{
  "n_kv_head": 1,
  "rope_fraction": 1.0,
  "attn_scale": 0.177,
  "bias": "none",
  "init_std_qkv": 0.0714,
  "init_std_up": 0.0714,
  "optimizer": "adam_variant",
  "lr": 0.00242,
  "schedule": "wsd",
  "decay_fraction": 0.758,
  "batch_tokens": [8192, 16384, 32768, 65536],
  "steps": 4981
}
Each number is 200 + 20 x the weight over the matrix's rms, rounded and kept within 0 to 999. Layers, rows and columns count from 0.

# q: layer 2 attention query, 64x64, rms 0.0382, rows 7-31,39-63, columns 0-63
# k: layer 2 attention key, 32x64, rms 0.0332, rows 7-31, columns 0-63
# v: layer 2 attention value, 32x64, rms 0.0292, rows 0-9, columns 0-63
# o: layer 2 attention output (transposed), 64x64, rms 0.0545, rows 0-9,32-41, columns 0-63
q7,200,195,207,162,215,185,186,175,186,215,179,210,202,213,183,177,210,199,222,218,213,206,210,198,218,223,198,195,186,207,236,205,211,230,211,203,194,196,201,234,212,228,208,190,191,201,190,164,209,179,244,209,202,210,188,195,200,212,193,218,202,209,200,159
q39,197,182,224,183,199,239,190,196,175,220,191,221,178,199,204,191,190,194,219,206,219,207,206,201,217,213,217,210,207,207,211,195,204,225,217,199,193,186,220,215,202,206,195,238,210,201,203,193,197,210,207,195,179,184,174,201,182,201,205,212,223,207,203,180
k7,189,209,200,180,242,223,217,191,173,191,193,207,194,220,194,194,232,204,222,226,198,201,212,216,207,204,217,168,168,188,216,186,215,224,182,209,174,207,208,203,206,215,195,192,207,194,190,177,232,187,206,224,195,161,212,227,200,209,186,223,189,206,192,197
q8,211,176,247,203,221,214,221,191,207,187,204,189,211,182,197,194,224,217,202,217,187,205,210,213,184,194,200,196,211,193,214,221,199,193,190,183,170,207,181,199,208,187,190,209,204,205,188,204,191,200,179,210,208,224,191,200,206,203,208,172,218,223,204,226
q40,183,206,192,198,197,177,212,211,214,209,192,197,226,194,182,206,199,195,218,198,216,185,212,195,194,202,207,185,192,163,204,201,198,192,226,194,178,218,206,205,216,199,222,181,217,214,212,203,192,212,189,189,222,210,215,180,233,211,172,187,200,191,216,191
k8,218,195,190,233,185,192,182,215,205,192,210,200,215,189,217,197,211,209,182,195,168,219,182,210,184,176,179,209,224,226,208,211,189,175,190,202,238,196,172,220,199,167,205,177,177,214,222,211,213,216,199,225,201,233,205,215,204,170,189,180,185,207,200,229
q9,194,226,193,228,183,198,216,189,215,220,202,221,215,207,196,215,205,167,197,188,188,178,177,226,214,179,181,205,242,206,186,182,200,186,223,200,228,203,204,201,207,207,213,193,210,204,223,226,172,185,215,198,190,178,215,164,164,194,195,181,202,224,218,223
q41,190,201,188,213,193,218,218,201,199,204,197,203,203,209,182,190,211,188,195,199,206,190,201,217,203,202,192,195,224,194,207,184,200,205,182,199,220,196,197,192,192,191,187,216,200,213,182,226,182,175,224,188,183,178,202,181,180,184,201,179,208,202,195,215
k9,205,180,187,209,202,203,182,200,197,209,209,201,176,170,169,195,198,196,189,211,186,211,192,222,191,215,200,206,203,215,210,209,230,197,222,183,238,216,211,211,206,193,187,194,186,181,208,197,191,189,214,192,198,196,187,204,194,189,187,172,185,178,208,207
q10,207,175,225,180,229,227,193,183,171,200,188,190,205,197,189,195,209,210,206,212,208,219,230,230,199,205,202,178,194,182,225,188,211,216,213,189,179,166,205,202,205,170,186,210,180,196,178,167,216,181,193,213,186,250,195,218,205,209,212,212,190,233,185,179
q42,188,187,231,169,232,248,183,191,171,195,174,213,171,191,196,180,211,195,221,230,217,225,251,215,199,201,212,200,175,204,224,205,223,241,239,171,184,183,222,194,220,196,212,226,200,197,177,163,236,206,170,210,220,200,188,239,197,217,228,231,195,213,214,188
k10,186,201,210,181,214,223,205,196,170,191,187,211,181,206,227,193,201,196,219,198,194,190,208,223,198,188,196,202,192,173,224,199,221,212,192,186,199,189,223,207,198,207,210,196,184,198,178,192,219,203,184,216,197,208,208,209,211,213,202,210,202,232,196,183
q11,199,222,204,254,188,165,197,182,228,214,219,183,225,211,197,214,183,194,184,172,191,198,159,187,193,182,181,212,229,217,196,220,195,153,197,209,208,199,181,193,195,196,200,196,217,203,250,220,189,206,220,213,203,207,224,162,203,223,192,171,190,186,223,225
q43,208,220,182,222,196,161,221,203,230,215,202,182,213,211,177,210,181,197,187,187,177,205,181,176,203,205,186,215,204,222,180,212,193,174,190,192,199,227,186,219,199,203,216,182,201,219,216,216,201,198,228,206,202,210,217,172,204,200,196,187,194,190,181,205
k11,196,217,189,249,155,162,189,199,222,234,221,180,182,205,182,217,204,186,155,171,171,214,171,226,184,211,161,236,218,232,187,212,190,156,211,221,235,197,186,202,199,182,200,197,185,207,232,239,174,214,215,197,204,205,191,173,213,175,195,190,201,170,209,231
q12,190,226,166,186,184,200,177,204,190,234,191,201,204,185,235,226,210,201,190,223,240,205,174,211,231,212,205,204,231,186,212,195,188,205,187,216,206,158,188,191,204,161,207,195,212,210,207,188,193,188,189,214,215,213,188,194,185,205,204,211,201,180,191,216
q44,198,227,164,184,188,211,207,196,165,225,228,203,213,179,210,208,198,219,186,210,199,222,178,195,183,207,216,206,205,203,232,189,194,181,186,231,193,183,184,216,193,194,187,198,212,206,208,190,199,201,206,209,181,208,221,214,230,191,205,183,196,181,211,229
k12,195,207,195,233,187,214,213,207,217,202,220,204,181,195,179,190,181,227,177,176,208,199,178,213,150,181,171,205,213,156,208,200,168,173,218,223,182,209,183,210,218,201,152,191,193,193,232,250,173,195,181,227,206,211,193,181,189,181,211,193,192,207,195,188
q13,169,224,199,188,185,192,224,238,160,182,179,188,201,197,227,231,169,203,195,206,206,181,223,178,173,192,207,205,198,215,184,230,179,198,162,175,196,235,180,215,185,212,237,189,216,152,210,213,190,219,180,212,189,223,230,200,184,224,197,230,181,217,201,196
q45,219,217,194,197,173,176,240,238,220,208,229,170,204,199,201,221,212,202,165,170,210,218,205,186,213,180,196,205,205,222,206,234,182,194,192,212,220,208,176,226,195,213,186,181,208,209,237,221,222,249,201,170,181,256,195,195,252,183,216,207,193,177,212,215
k13,187,208,219,196,184,182,194,213,165,253,205,204,199,194,178,204,177,210,223,171,187,180,178,175,220,173,218,202,201,230,185,222,201,183,243,192,172,195,236,194,207,226,190,214,215,186,203,246,187,174,192,202,210,232,250,199,250,184,197,183,182,235,202,179
q14,229,190,161,223,199,161,215,196,183,185,191,216,189,227,212,218,178,204,190,181,198,181,206,170,225,206,203,181,210,208,181,227,161,209,204,184,183,233,233,236,206,208,213,198,232,196,216,202,201,205,168,213,215,196,225,181,204,186,205,206,199,209,209,183
q46,243,177,174,160,217,200,205,217,207,208,204,187,219,203,174,199,199,182,197,213,195,218,185,218,209,213,232,231,186,198,192,190,201,237,171,197,186,209,212,186,167,173,206,182,187,174,188,199,180,187,201,193,175,201,228,215,194,207,186,185,178,197,183,190
k14,194,176,200,200,218,192,226,222,206,154,193,157,165,197,193,196,202,191,204,225,196,208,205,211,250,217,193,186,195,187,211,199,189,223,209,177,187,220,177,218,201,188,166,194,170,173,233,171,197,220,188,215,222,217,184,198,236,154,211,230,163,172,220,214
q15,178,226,222,222,210,204,200,223,217,197,176,225,213,203,193,220,218,192,176,202,205,189,201,211,184,174,196,214,198,196,190,180,198,195,194,199,198,181,188,193,208,216,209,180,205,209,194,183,195,186,194,177,212,224,231,168,177,205,191,174,215,201,206,221
q47,208,215,201,185,199,222,220,203,202,229,194,201,190,209,186,216,217,189,182,241,184,202,178,213,207,213,198,212,222,217,179,187,206,228,184,186,192,171,228,204,191,200,183,181,186,188,176,203,188,168,237,176,202,202,179,181,186,172,188,186,211,227,201,214
k15,206,165,162,182,207,227,203,211,211,194,189,199,191,198,182,186,210,191,195,211,226,234,210,210,224,202,229,212,222,185,223,203,220,181,189,199,209,220,204,214,194,170,176,189,194,180,209,207,169,192,206,181,184,150,195,199,204,196,191,189,182,193,199,204
q16,213,187,212,196,215,193,208,194,219,217,200,187,210,191,209,213,195,207,211,214,184,207,225,177,194,194,191,201,197,204,195,180,175,197,195,180,188,201,173,200,195,200,200,204,202,165,189,204,203,214,178,209,216,211,202,216,206,217,211,221,201,225,200,208
q48,169,220,230,236,170,199,185,180,195,185,229,204,192,191,210,202,180,204,219,173,187,186,212,197,195,177,201,187,192,200,192,182,208,178,252,190,189,194,198,208,237,192,195,212,209,190,219,181,193,222,183,238,195,185,220,209,199,193,231,204,170,165,227,218
k16,200,226,210,172,216,227,181,167,174,203,174,223,203,190,190,187,199,230,183,219,205,190,204,208,193,189,194,174,169,205,197,193,240,219,201,211,197,212,212,158,241,197,217,237,215,204,159,162,216,153,220,193,208,213,203,175,166,225,183,196,237,192,175,214
q17,197,185,197,184,212,186,212,181,180,196,227,182,184,203,236,208,173,199,186,196,208,214,210,200,218,226,213,203,195,202,210,188,198,227,211,205,193,194,207,194,211,205,198,211,209,208,176,196,202,192,173,209,191,186,183,198,229,225,201,227,183,227,207,173
q49,220,189,182,158,210,237,213,195,189,210,175,193,170,191,204,187,167,200,206,238,197,222,223,210,238,215,205,217,215,172,185,163,222,233,220,223,185,184,225,213,187,158,203,210,200,208,188,176,183,179,201,182,178,199,172,193,198,199,182,192,184,216,226,186
k17,177,180,206,178,195,211,192,208,210,201,208,164,188,174,184,155,225,188,188,216,199,189,208,248,217,206,173,230,213,178,242,182,218,225,189,181,219,188,164,198,193,194,157,204,164,200,239,192,178,194,218,198,212,200,224,202,191,192,224,227,152,227,218,201
q18,191,197,207,204,214,164,228,202,213,199,220,201,207,203,205,206,198,191,187,192,173,191,192,160,187,176,184,199,205,201,226,201,175,193,194,194,183,211,200,190,207,202,210,175,200,185,196,213,194,225,189,202,200,215,203,200,206,210,217,211,204,220,176,186
q50,204,176,209,198,215,201,204,233,191,217,217,171,230,183,195,214,177,199,198,202,179,203,204,208,200,204,206,214,216,206,189,175,200,215,188,183,202,185,210,207,166,167,213,199,158,192,200,194,178,198,186,215,179,211,209,188,187,229,189,172,238,186,176,198
k18,216,191,226,163,222,166,231,188,187,216,208,176,158,242,222,204,220,199,169,228,173,183,232,175,208,233,195,173,199,233,189,209,215,227,200,161,195,259,210,249,228,219,191,181,204,187,177,210,212,202,231,214,234,198,214,249,222,215,227,244,178,179,235,184
q19,187,202,218,222,183,176,183,195,191,188,209,235,213,178,219,208,216,212,180,199,205,203,225,166,201,175,204,198,207,217,196,190,218,183,199,207,188,202,187,206,237,232,207,210,195,183,204,194,203,216,226,235,203,199,217,197,197,222,210,204,192,213,182,202
q51,185,199,196,197,174,217,184,197,192,181,200,222,205,180,205,201,214,229,209,207,197,204,195,169,190,188,189,199,204,207,203,204,189,201,217,228,206,184,197,199,198,194,218,194,212,172,202,202,221,233,186,213,197,221,212,209,211,209,236,219,209,211,216,222
k19,189,259,209,243,227,207,205,182,174,193,188,202,207,223,168,215,192,188,171,169,188,195,210,207,185,192,176,160,182,238,223,201,180,195,186,187,205,198,224,159,209,207,230,188,182,207,195,206,168,210,193,225,202,193,229,182,242,193,217,199,192,178,174,183
q20,186,207,190,202,208,190,199,192,199,185,214,203,215,203,216,212,209,196,191,198,190,206,219,182,194,189,214,184,206,187,204,201,190,175,178,198,203,191,186,206,222,231,209,197,208,195,190,202,214,219,212,223,229,196,207,197,222,200,219,214,209,167,160,209
q52,197,231,209,230,238,197,227,221,187,187,238,203,219,207,202,199,225,217,209,201,195,203,185,190,195,194,216,172,222,171,205,196,200,197,199,182,195,215,172,210,185,207,194,178,201,198,200,191,203,222,226,226,185,224,201,211,211,193,209,179,202,197,170,196
k20,221,243,157,232,176,175,179,201,211,203,212,194,204,221,242,220,202,175,158,182,166,211,243,184,178,187,226,151,185,211,174,218,165,174,174,175,196,183,237,223,213,216,209,214,204,220,201,236,219,209,202,219,243,250,196,206,220,203,207,177,190,205,204,184
q21,161,206,175,207,204,183,230,213,214,207,200,226,216,206,208,188,220,210,227,201,197,167,204,196,219,195,198,210,244,218,214,194,192,205,198,226,203,193,229,193,213,199,209,177,186,181,208,204,163,197,215,206,219,201,237,175,185,186,197,192,207,180,162,208
q53,189,198,213,192,198,210,226,174,216,198,208,191,213,192,166,196,191,204,219,200,227,204,182,207,196,183,194,213,198,187,204,181,210,171,199,230,209,180,194,185,254,202,196,193,180,200,215,177,219,178,223,187,190,184,202,205,180,197,178,188,202,194,187,185
k21,230,205,188,166,203,209,187,204,191,198,201,187,202,180,178,181,205,194,212,208,193,205,212,190,171,223,216,161,172,200,196,212,184,188,198,205,183,194,204,162,221,172,188,219,213,213,160,187,212,214,191,225,204,191,189,203,206,219,251,208,191,181,216,194
q22,186,205,234,205,176,194,155,194,207,221,195,220,163,223,169,213,200,191,177,194,173,209,175,187,175,217,180,203,211,207,211,207,216,220,217,198,208,179,219,241,204,189,171,217,195,186,211,189,192,208,201,187,188,177,217,171,194,219,206,208,151,142,215,193
q54,206,185,192,181,206,223,186,206,193,167,175,239,196,206,163,191,211,174,198,251,200,174,215,189,221,203,202,176,226,240,201,200,171,208,235,193,217,227,246,206,210,189,223,199,200,191,201,211,198,185,204,188,181,208,169,194,175,201,170,157,171,223,239,199
k22,196,222,179,211,174,210,210,215,217,199,207,189,193,197,165,191,214,177,181,202,201,201,198,192,196,213,201,218,187,222,226,181,194,197,170,220,186,188,155,200,197,191,216,211,205,198,210,185,204,216,176,215,184,189,181,170,195,194,181,239,177,200,174,169
q23,207,217,182,244,192,195,213,185,201,226,214,201,224,200,193,194,191,165,240,179,210,219,201,196,198,173,166,187,203,206,199,197,184,192,215,207,216,224,211,204,205,218,182,210,204,218,204,207,197,182,204,236,195,192,233,167,192,187,206,208,220,202,218,183
q55,205,215,187,178,199,191,237,208,195,214,179,175,194,178,187,179,200,213,203,185,180,216,198,228,186,206,197,219,217,209,202,190,179,220,185,204,203,180,212,202,202,215,199,190,204,176,175,210,183,202,191,219,210,203,231,216,222,215,211,222,216,202,179,187
k23,194,184,214,193,271,185,228,195,204,203,188,178,190,218,247,172,187,184,199,197,209,189,195,191,190,224,210,191,201,186,212,201,219,194,184,215,197,230,220,179,190,198,190,171,184,203,210,210,199,192,200,186,225,188,182,171,194,187,195,186,209,194,180,193
q24,190,215,224,191,214,226,202,201,206,202,183,188,228,207,204,211,215,198,198,216,235,181,208,215,215,201,209,193,236,187,176,208,210,207,191,217,201,209,190,186,204,184,165,202,199,195,220,189,200,193,181,214,180,184,186,184,162,200,192,188,189,209,201,161
q56,190,216,225,212,175,184,206,189,192,188,187,192,233,186,209,209,209,186,213,202,220,197,229,229,224,162,198,200,204,217,212,183,205,177,217,240,176,209,209,176,204,209,191,205,220,207,210,165,202,217,181,199,186,179,211,213,182,212,192,188,190,189,244,172
k24,217,195,197,170,210,217,201,199,197,207,178,218,212,184,195,178,184,225,233,185,188,187,175,192,222,226,198,176,178,194,203,218,211,183,209,173,175,209,218,204,232,196,226,203,201,183,169,213,164,171,199,185,184,228,198,194,198,174,206,187,183,254,216,192
q25,211,178,217,197,205,174,196,218,189,192,194,194,200,218,232,224,183,184,220,203,213,183,198,224,248,203,219,177,204,214,191,195,202,198,202,208,172,214,202,198,213,207,210,198,217,224,191,191,201,207,181,191,203,195,210,176,204,214,196,180,210,198,208,164
q57,195,217,194,176,179,228,230,200,168,199,189,192,218,174,195,208,190,192,232,210,193,211,183,225,239,227,202,203,185,235,213,186,196,200,214,227,189,230,212,210,203,214,220,197,181,215,212,164,189,180,202,193,171,180,182,192,172,182,210,192,196,204,209,214
k25,194,195,208,186,236,179,162,209,220,166,204,172,211,213,163,183,217,224,196,191,218,209,197,209,230,191,193,190,191,175,221,182,212,221,183,198,234,229,208,177,234,221,203,209,194,183,247,170,194,179,239,201,210,188,176,188,172,199,172,221,183,188,193,207
q26,199,217,204,194,179,221,209,210,185,204,205,196,225,188,168,214,180,183,195,195,243,192,204,212,183,165,212,211,189,199,230,198,215,210,187,216,216,192,197,175,200,197,202,202,189,203,202,186,194,202,171,194,187,189,191,201,179,176,201,196,187,190,209,213
q58,213,223,191,190,232,216,195,199,193,206,174,198,200,213,191,205,199,189,196,218,190,171,209,232,186,192,193,204,201,210,220,222,211,223,191,204,186,212,213,179,210,199,195,175,219,193,195,219,212,198,187,191,199,207,171,178,180,195,215,212,192,197,205,221
k26,197,190,222,186,175,224,204,204,204,227,177,211,215,169,195,194,214,207,211,195,209,192,215,223,177,201,199,218,227,196,253,187,215,195,233,194,215,196,201,187,189,221,199,150,157,190,199,211,215,190,215,185,215,179,184,226,178,177,197,225,204,190,178,180
q27,183,221,204,239,206,182,184,224,208,180,211,175,181,200,214,224,215,212,174,216,209,196,199,224,200,198,216,175,191,193,203,210,204,196,207,160,206,194,183,200,223,188,211,206,202,193,223,176,205,212,202,218,207,251,200,195,218,203,197,197,180,187,169,182
q59,199,200,193,208,222,168,196,190,178,183,224,192,186,196,192,199,220,206,185,196,198,215,190,185,202,196,206,211,196,196,190,182,170,222,214,180,203,209,174,232,212,179,209,209,202,211,211,184,225,209,198,219,193,238,229,186,220,208,199,213,187,203,203,205
k27,214,203,193,213,167,184,218,201,208,165,185,198,216,220,197,236,201,214,213,209,200,199,172,246,189,208,185,171,232,199,165,215,202,196,207,173,194,187,186,211,207,226,203,243,193,194,190,186,174,212,178,211,237,218,228,194,187,171,220,182,187,206,175,216
q28,224,191,178,235,210,176,206,191,219,202,214,193,229,220,169,184,223,192,201,166,193,208,194,163,179,178,191,223,195,210,180,223,191,160,178,160,236,227,154,221,203,210,196,194,207,216,246,243,227,208,200,219,207,204,193,176,216,191,202,176,189,215,216,240
q60,193,193,190,201,213,157,217,213,199,203,203,179,206,208,188,219,208,178,162,182,171,205,184,175,183,217,203,211,209,198,194,205,213,213,172,163,210,206,185,249,201,198,212,223,203,210,218,228,208,238,210,229,232,222,185,199,225,220,215,195,189,184,179,200
k28,198,178,172,232,218,198,190,202,196,191,176,211,208,215,209,216,223,191,174,216,200,198,200,201,196,212,230,183,205,212,140,217,184,217,218,189,157,211,206,203,178,192,209,206,204,206,204,188,224,219,190,225,205,181,186,220,194,183,194,219,182,197,215,208
q29,180,211,201,214,213,182,230,209,222,205,221,193,194,231,196,199,213,202,190,193,174,207,184,186,220,197,180,192,196,219,202,214,193,171,191,167,174,236,183,210,202,206,210,211,215,195,232,239,228,230,192,208,220,192,182,218,217,191,218,217,206,206,193,213
q61,176,214,199,205,212,177,226,254,217,212,210,179,200,222,206,207,190,183,175,187,182,172,185,181,192,212,202,206,219,219,196,234,198,199,191,167,190,185,198,215,202,204,212,189,193,177,219,235,176,216,206,201,213,204,187,209,177,182,207,194,202,172,177,198
k29,194,183,226,204,222,214,184,168,205,190,188,202,197,194,203,208,216,173,187,249,197,200,192,191,222,215,221,163,201,215,187,197,190,255,189,214,195,189,237,182,199,166,199,223,240,211,198,164,231,212,209,216,214,186,174,215,208,217,176,190,190,191,231,207
q30,203,221,181,200,183,190,192,225,200,224,167,216,195,198,196,186,192,189,186,195,212,198,189,193,194,210,183,188,199,203,180,188,213,204,228,189,221,192,195,224,221,216,190,209,220,218,219,189,191,206,185,185,184,201,216,200,185,205,194,199,207,211,208,196
q62,191,212,145,223,171,201,182,215,167,186,211,210,218,202,204,186,220,204,190,176,223,186,202,196,172,184,193,175,200,179,214,188,198,178,229,210,227,183,197,211,248,187,195,225,196,209,210,183,196,217,165,197,188,226,198,202,196,214,205,191,220,194,200,218
k30,223,199,196,209,216,199,202,204,196,201,182,231,196,201,197,180,174,247,194,200,217,192,168,216,235,180,203,201,176,210,197,187,164,175,190,194,202,206,188,183,211,222,185,177,218,195,179,200,177,187,214,182,220,191,202,191,168,178,187,189,226,211,189,177
q31,205,202,190,195,197,216,172,178,203,161,193,209,191,191,213,222,197,224,173,189,206,234,189,202,181,196,196,194,197,182,206,205,217,214,186,226,191,174,217,204,191,181,182,193,206,204,174,186,212,217,203,185,232,224,210,229,211,195,224,212,176,207,208,181
q63,195,219,192,212,190,190,204,189,204,168,206,209,188,204,213,205,183,216,213,196,206,199,229,200,192,173,178,185,197,196,206,189,197,180,204,230,215,218,191,197,220,203,193,195,195,193,200,202,223,205,193,216,204,197,223,200,191,203,222,211,206,213,201,194
k31,235,205,222,208,175,191,170,177,210,191,198,224,203,200,212,220,210,221,187,182,190,196,207,203,178,188,195,194,217,186,196,200,186,166,204,179,205,172,209,197,205,190,211,165,207,190,182,175,192,187,198,213,187,208,209,169,221,195,190,208,236,229,190,213
v0,214,213,204,188,225,203,164,225,179,203,199,194,203,215,222,219,215,188,226,222,196,230,192,212,185,221,231,159,205,204,187,223,187,227,210,215,180,224,220,179,201,206,173,168,245,179,183,196,175,194,198,215,230,199,162,226,218,209,140,196,167,228,182,168
o0,205,220,207,176,233,246,198,182,169,185,187,198,186,182,226,205,163,194,202,230,191,221,225,211,179,227,217,189,205,189,199,182,202,252,209,221,203,209,191,165,192,169,177,238,203,184,174,199,201,209,187,199,194,196,193,217,151,208,191,224,171,189,242,205
o32,232,206,214,177,235,241,208,199,178,191,186,183,186,177,217,197,195,220,206,209,186,208,224,224,183,246,215,191,207,175,227,186,188,223,201,197,198,197,200,198,192,171,205,202,235,197,176,193,211,201,181,193,214,203,168,229,174,222,178,206,170,200,208,186
v1,191,189,213,184,196,219,207,231,197,224,202,179,149,203,218,217,148,235,177,180,165,207,165,231,203,203,205,180,184,212,187,186,201,191,204,201,193,189,183,216,255,182,194,197,194,195,198,188,213,184,195,176,200,189,199,202,190,214,202,201,191,171,187,192
o1,188,231,202,195,183,213,205,211,179,171,240,193,209,212,182,164,207,204,180,243,208,190,199,193,205,208,204,237,201,224,228,221,242,152,192,172,240,194,223,199,223,198,221,220,202,193,224,199,251,200,179,186,221,212,203,211,197,219,162,196,195,213,192,215
o33,164,224,184,195,209,207,217,178,207,168,189,197,170,231,241,213,234,189,211,218,211,185,192,211,198,202,200,213,199,176,181,222,196,174,199,188,195,201,206,189,233,191,188,214,203,196,191,208,237,194,218,194,229,180,220,213,185,203,159,206,219,178,191,200
v2,190,216,212,190,203,216,193,200,211,194,199,198,193,217,184,199,156,186,182,230,225,219,202,194,215,172,184,165,167,203,189,226,214,214,223,201,216,186,180,197,201,196,188,216,227,243,188,180,229,192,174,172,197,189,200,209,182,200,221,213,181,165,196,222
o2,216,204,210,157,219,224,188,237,200,169,205,188,190,188,196,203,216,185,213,232,183,202,200,228,207,216,240,216,205,198,217,199,225,187,201,194,251,190,196,212,194,183,177,184,202,207,167,185,238,185,170,174,215,175,199,202,195,232,202,216,205,181,194,198
o34,206,195,209,178,193,209,188,207,218,183,208,225,202,208,221,185,215,178,214,230,231,241,202,210,216,214,217,197,182,171,239,208,222,209,217,207,189,193,207,195,192,229,202,189,194,222,180,208,213,199,218,172,219,177,208,196,177,185,206,194,218,215,216,190
v3,170,189,194,192,203,185,165,211,246,187,203,167,207,200,222,206,178,216,201,184,200,177,208,180,168,188,240,170,177,198,191,196,237,216,226,203,184,201,179,194,249,197,195,177,192,164,193,179,199,200,176,187,190,162,225,217,203,246,187,258,193,201,184,204
o3,176,249,208,223,253,220,201,218,199,176,233,185,191,203,197,160,212,216,185,236,193,225,203,191,184,184,234,212,183,184,221,234,242,205,176,210,240,183,194,214,212,212,204,237,220,217,205,208,212,201,231,210,210,199,209,231,165,251,216,188,151,203,179,223
o35,173,206,220,198,219,204,198,197,223,159,211,222,174,192,217,204,219,197,202,199,204,193,230,201,206,157,176,199,193,170,214,193,250,218,204,179,233,192,208,225,238,159,175,197,214,202,205,199,217,217,142,206,214,172,221,202,195,188,200,205,203,200,219,235
v4,192,199,191,204,158,193,221,244,181,205,199,211,190,191,190,178,209,183,215,189,204,223,215,192,199,207,205,183,216,201,208,201,187,195,219,230,228,229,200,188,176,228,233,198,221,226,189,222,187,209,208,171,221,226,161,196,189,180,197,213,171,203,154,235
o4,211,189,178,198,188,199,190,192,202,187,199,223,179,221,202,211,188,199,214,234,183,222,187,190,178,180,161,191,200,221,157,194,231,185,207,221,202,186,237,197,184,200,214,178,223,206,187,178,196,191,255,205,230,206,187,165,204,203,196,203,221,200,173,195
o36,255,198,184,210,194,221,206,201,198,199,211,196,239,183,205,183,221,220,218,178,179,226,172,200,199,223,215,189,194,213,196,183,215,205,223,224,218,180,241,218,168,224,210,171,229,201,197,196,188,207,223,209,202,229,171,200,207,203,210,175,200,204,177,205
v5,219,201,188,195,182,200,218,210,223,181,209,190,217,207,178,231,196,215,215,196,223,207,202,199,210,179,180,210,216,212,206,188,174,190,201,211,186,197,215,182,229,211,194,162,190,238,182,173,233,172,188,205,222,194,202,190,207,177,178,156,197,220,242,214
o5,198,188,192,192,226,192,221,173,220,214,167,202,188,209,205,227,233,147,220,183,173,231,207,197,184,177,219,207,220,201,187,209,179,207,206,173,187,205,193,200,177,185,233,206,169,199,208,159,205,210,209,213,211,198,215,204,174,241,220,224,186,217,163,165
o37,203,209,177,197,197,189,189,165,207,214,195,190,180,218,218,195,195,189,216,209,166,189,175,221,240,157,190,178,207,193,199,207,217,181,200,214,205,176,204,208,226,209,187,192,189,192,243,208,222,210,212,193,226,195,219,210,190,243,191,172,178,206,200,216
v6,209,178,193,178,213,194,202,203,175,213,217,216,214,233,197,164,223,168,197,215,168,221,223,220,156,174,176,222,203,228,205,219,197,196,214,174,207,193,185,215,202,214,198,159,210,206,187,190,196,194,203,220,210,188,191,217,191,185,175,217,177,181,185,189
o6,204,184,215,217,199,196,216,200,215,178,188,182,214,220,183,229,196,165,213,252,227,202,213,206,197,225,181,170,206,220,189,220,199,197,183,227,188,180,156,174,221,230,180,212,207,199,186,182,223,240,246,189,212,188,216,167,147,187,171,158,228,158,214,233
o38,204,190,223,225,201,181,220,211,183,193,200,194,203,188,201,189,233,180,205,197,200,232,190,208,199,233,228,212,234,204,184,217,208,184,202,216,214,207,202,196,188,204,221,208,208,215,180,203,238,219,198,215,186,213,195,230,188,202,178,195,200,192,171,208
v7,213,198,171,199,194,186,205,188,185,212,227,192,182,202,202,187,203,241,161,223,185,149,222,188,188,199,235,190,224,202,182,196,180,196,198,226,208,163,210,176,218,164,200,207,170,219,184,196,218,200,203,203,186,170,185,194,192,232,199,219,178,194,217,251
o7,227,188,236,207,195,231,214,205,225,165,222,222,238,198,153,195,191,212,206,233,186,209,200,226,179,220,185,173,142,182,205,216,186,193,197,194,228,202,218,201,179,197,193,209,191,221,205,167,176,184,220,229,217,179,200,188,194,199,200,177,212,212,172,200
o39,198,184,184,213,205,203,210,191,209,181,205,187,193,236,196,191,211,237,196,226,211,167,213,199,216,179,199,173,186,190,188,203,206,186,165,208,204,181,189,187,239,190,183,206,177,204,202,194,197,213,220,195,217,179,187,190,210,252,232,186,233,244,228,205
v8,259,240,179,193,204,186,186,187,215,204,186,200,222,222,229,219,207,207,195,206,205,219,225,196,182,210,190,209,224,212,192,183,227,221,138,168,193,166,192,223,208,215,211,221,198,188,183,214,191,230,201,219,169,210,197,174,219,197,203,184,212,201,181,186
o8,225,212,206,195,192,176,193,208,182,205,188,236,240,186,201,201,174,179,189,138,224,224,222,174,214,216,236,220,189,181,193,164,175,234,188,180,170,230,177,189,189,217,202,237,196,198,208,187,189,197,191,184,186,212,210,210,197,193,198,201,216,177,196,210
o40,198,188,191,183,202,154,179,248,182,215,208,186,204,219,211,196,141,191,188,191,208,185,215,169,192,208,199,201,244,211,186,189,198,221,183,184,191,186,177,221,184,207,207,193,166,176,188,217,200,203,172,197,177,178,184,216,180,227,194,203,195,213,205,190
v9,198,163,199,184,202,191,237,207,217,198,180,168,190,207,169,184,184,199,204,221,190,188,211,196,206,195,250,185,207,190,183,215,175,194,193,182,197,205,243,206,214,209,199,196,197,204,161,197,191,186,221,212,229,200,230,208,197,177,199,188,197,196,211,210
o9,200,204,222,174,221,220,216,203,221,199,181,176,199,226,195,176,164,203,185,232,188,207,217,215,211,223,205,194,180,206,225,205,245,211,201,215,244,210,217,216,194,207,205,186,200,208,184,178,158,204,196,205,173,180,189,221,192,237,206,206,151,162,208,191
o41,183,203,178,187,228,244,192,183,197,202,184,190,152,225,203,175,191,211,194,211,184,172,195,217,211,185,184,183,212,181,211,212,199,183,183,218,215,213,215,175,217,184,183,207,216,208,203,190,202,222,201,175,198,211,198,233,189,223,189,199,179,191,195,188